{
  "n_layer": 8,
  "d_model": 160,
  "n_head": 5,
  "n_kv_head": 5,
  "head_dim": 32,
  "d_mlp": 640,
  "vocab_size": 864,
  "activation": "tanh_gelu",
  "norm": "layernorm",
  "norm_place": "pre",
  "norm_eps": 1e-06,
  "positions": "learned",
  "qk_norm": false,
  "attn_scale": 0.177,
  "bias": "all",
  "tie_embeddings": true,
  "parallel_block": false,
  "init": "normal",
  "init_std_qkv": 0.0395,
  "init_std_o": 0.00984,
  "init_std_up": 0.0395,
  "init_std_down": 0.00984,
  "optimizer": "soap_variant",
  "lr": 0.00723,
  "beta1": 0.95,
  "beta2": 0.95,
  "weight_decay": 0.035,
  "lr_head": 0.00385,
  "warmup_steps": 200,
  "schedule": "wsd",
  "decay_fraction": 0.492,
  "decay_shape": "linear",
  "final_lr_fraction": 0.0,
  "batch_tokens": [16384, 32768],
  "seq_len": 1024,
  "doc_mask": true,
  "train_tokens": 101400000,
  "steps": 4268,
  "dataset": "wikipedia_en"
}
Each number is 500 + 25 x the weight over the matrix's rms, rounded and kept within 0 to 999. Layers, rows and columns count from 0. Numbers have three digits each.

# layer 2 attention key, 160x160, rms 0.202, rows 128-159, columns 0-79
510467461536516537445522506471492529527525508446445494509538505530522476490519526512522473444531491497535454496508519507483476462479481510451493529516501465434424473529512508496506542489531458495497503488516549503484520473468531473523512476
500535515516528523497507501468488497516520494539439454525535482479463456504500515495487488500467531538491483513526487507504517507482468517486507564480478502480479493515565506487464507531539546559529505501518580549490547511542490553491512518
516490476518526473525506515474517485494481512509484498530533501453489512469488490502546454487513482557479499535566520481491499534499514521485488566498493488497486475467517512517492525541487492523501493488502521488503525483506491524483500489
520516492499482541517455532494518530492494525483519488520497449505532527468509492498470470501476528505511543476521533510508460507516503509486484468497503547491482476472517487479511513462545489539525512497537517527524493472527486545445504451
480520463505490530504496482501478477499495486463497508503448514516531489491521510497512510506529482515505548462455515516528446520525472516502521457445481549533505490513433483489472525495477517495526507548550497494473499503555470488463489532
456441507468533498534489524548542487486507525463487500488510469527536463543546538480518466498466482475520484481520528499475540511444450507514478470539456516493513475540511514515540488553493503532538499495503476494527496486501533488492510536
465535477485554512485513503523505532508527481489492516506491466518522513444479494545549460482509455484475505501527534508468507463481510530522460487502496482519472508477473475459537502463468502460465506509468510460540479539470539445523498457
539481538432535511490523501534517498521512483483478457548487481496530500538502500505465493510483512516545518508522561467472450453557522511481454503473514488495470496509525488483490512464429515539526460518491530513501466451469452554500447481
542542477537503525499496476514479515512536492466505491531506504437481526480481460474504516496508563531478515496503489484461501498545481476488497477462505517505473517468484521535481522528460506504518525473485496542501523555498476559508501523
488519499534550531489523516519433452488484453517451495507479446501527475530523509529484521543450497510527457505470523505496560507533489485551473483514517548501528524522511483484483494482479488494494464485473500529530449548526541463501542453
521500516513473529492510469499500558501467500507501515530502488511530459436497438517474528526496512459483470474529535492519519516512464489532471492487497526569565525523475479495500468523507491478497478483510513488530451530520515529526514443
484556530510542491506467522556506522456510458530533496466463518482525467483440495468479528516521497508507461495485537490519506457455470546489493464555459493474467508482533512500482451512406482503508473466477499504504502510512546480535480541
529484486492484482499498425479501530509467500498490505503511480497521499468511478456486508479545521477545484497475524451496515516565518517512502525523506514521571504554454520468515486449479470484513489481472500482478475545465477532517501509
472550527535485459510503483467504484511498531485501531530542468499486534520473520485513473467469524508502499512450494485528468501499518503480472529479476486473491519531521488505477495521516472480443508475518509511493503501504521494534508533
521480511479495508476524515474502505529500510492471554542488462538541497520508553475458521541517494520509460465457491500493461461489507504497486549481472434467506549549506525561521456469495488500506512542530487498520493506499517429475450446
549496480491529485509506464530472509482526515506510520429516507493497530556500512565494518560501527522453477519554479515495517502518499477530496505501494492484530532448510513521474487508499497495537533453483478500502516492477448481442533452
486490451566486471487526572473484498527492475526519492515526496473506516477472548464535542498524505478512484454491503494540523492489483458482469487534474469495535537481532529521491477462489473528491462519497470487506455531512511455482491547
512514525520515549512501477480453525466462490453452517469546492509459498536496541522499485529474512548469526488478470525491493506462488482478472536514502480518491533490516499502503487516493535496451533494470533493485579506461531529484528535
479526502529489468522472503490482482480487425549508525499481525510472496492483547487494481491484516483529466514465510511478519486524471464508529503466472469477441511473490479513535495517482514579494503489481524585540502512520459490489511498
535501513486488516484466475550485507468487520475501506493500453473536514502501493498477510473558512508542513491475477524561513488505469537496492494501507488460497543556552495509500482467471511488519530450514498494500469501507490555546480463
473522486468496532525508471504491527495525475479513509494526509496514513492439469474502489489549508565452510484448533430423507509466553483478510529527479465501479496454509447536499494505484526575522504468488491491497533487499501540521486538
491483537501511448500519516514513502493515527506495452524481519482516533470530498495493460507540493464518490514471472528548572502509549508555552457539472519466544471485481487504521485517466522503575519487506483454473460516510494504500454492
555530507466483497483526502460480523509485473498478499465445508515495456498500540517455501549502499506446462514536526481493558510495494485536467458478488443506548538545506519504554461495505514498503461493477500533435519501449522519481517479
524480537527503507530514533488523481479531516476551548472491486487520495483547495489456528517448526516515521490499517492517497518538494496479540446450571521475522477499490445500458475510441538557500480515552474514498484493488470494480508525
532512508480513492535543467479506439513519485473483491544490494542507545490484522515528467476526496517518502514488456494502529493555454512447507534503502466464497482516441477486515503446529515504452481486484532518469427454476479453520494483
488456473520482494455513455488504531524507471515465485484479529481518550506472511480469478487481530455505507547519540516517509517520470470538524510499486447472489488492495543542509486496490481501525508507499499517516516550512543532513508536
464560521486475498456502541509508467502487480460497551487519510523508454532525510487447468510527489471483441525508556463455454505444511465439477477471514497476507506511519533563516496519495450508510491508455567481481471505569520489562525555
505542505532497509465466467533482543457442509499510475498451503502494503505510514547506538523496483473453439483497550555528512508519507487521481472496507495511534504509451488505497491488476490478504548497499463512527521531480545506486520486
522508463472526545530429497557527500515505499500536506468530499516479493474517512513465514548492493476489530520476556507496466525482448450486507480522556519531507512452514487498517492440505489446552538485536485521499522525550511501484493528
452509507491507445495536494547511492466498495483498496478484484508501493532444526526526483490524569499539476462499484517520502516549473518483460434472474522535510499498443524473500468505490505484473524494501499497518508475502469519517490503
513518491511513530468510490496491531444504482493523518503516490535476496530492492476505490498520438494450519500502493531463485478552542485508553499492470517546460516496481534499496509508580504494487509510518467471475503499519507472484501484
481475507512515486502502571528550495508482401489456496475522477528499541473491492478500491506496502471501489460463525521555525520505526510512512520501483489470484482456495552505466550522489525503515500508534505511511520483549500487482517470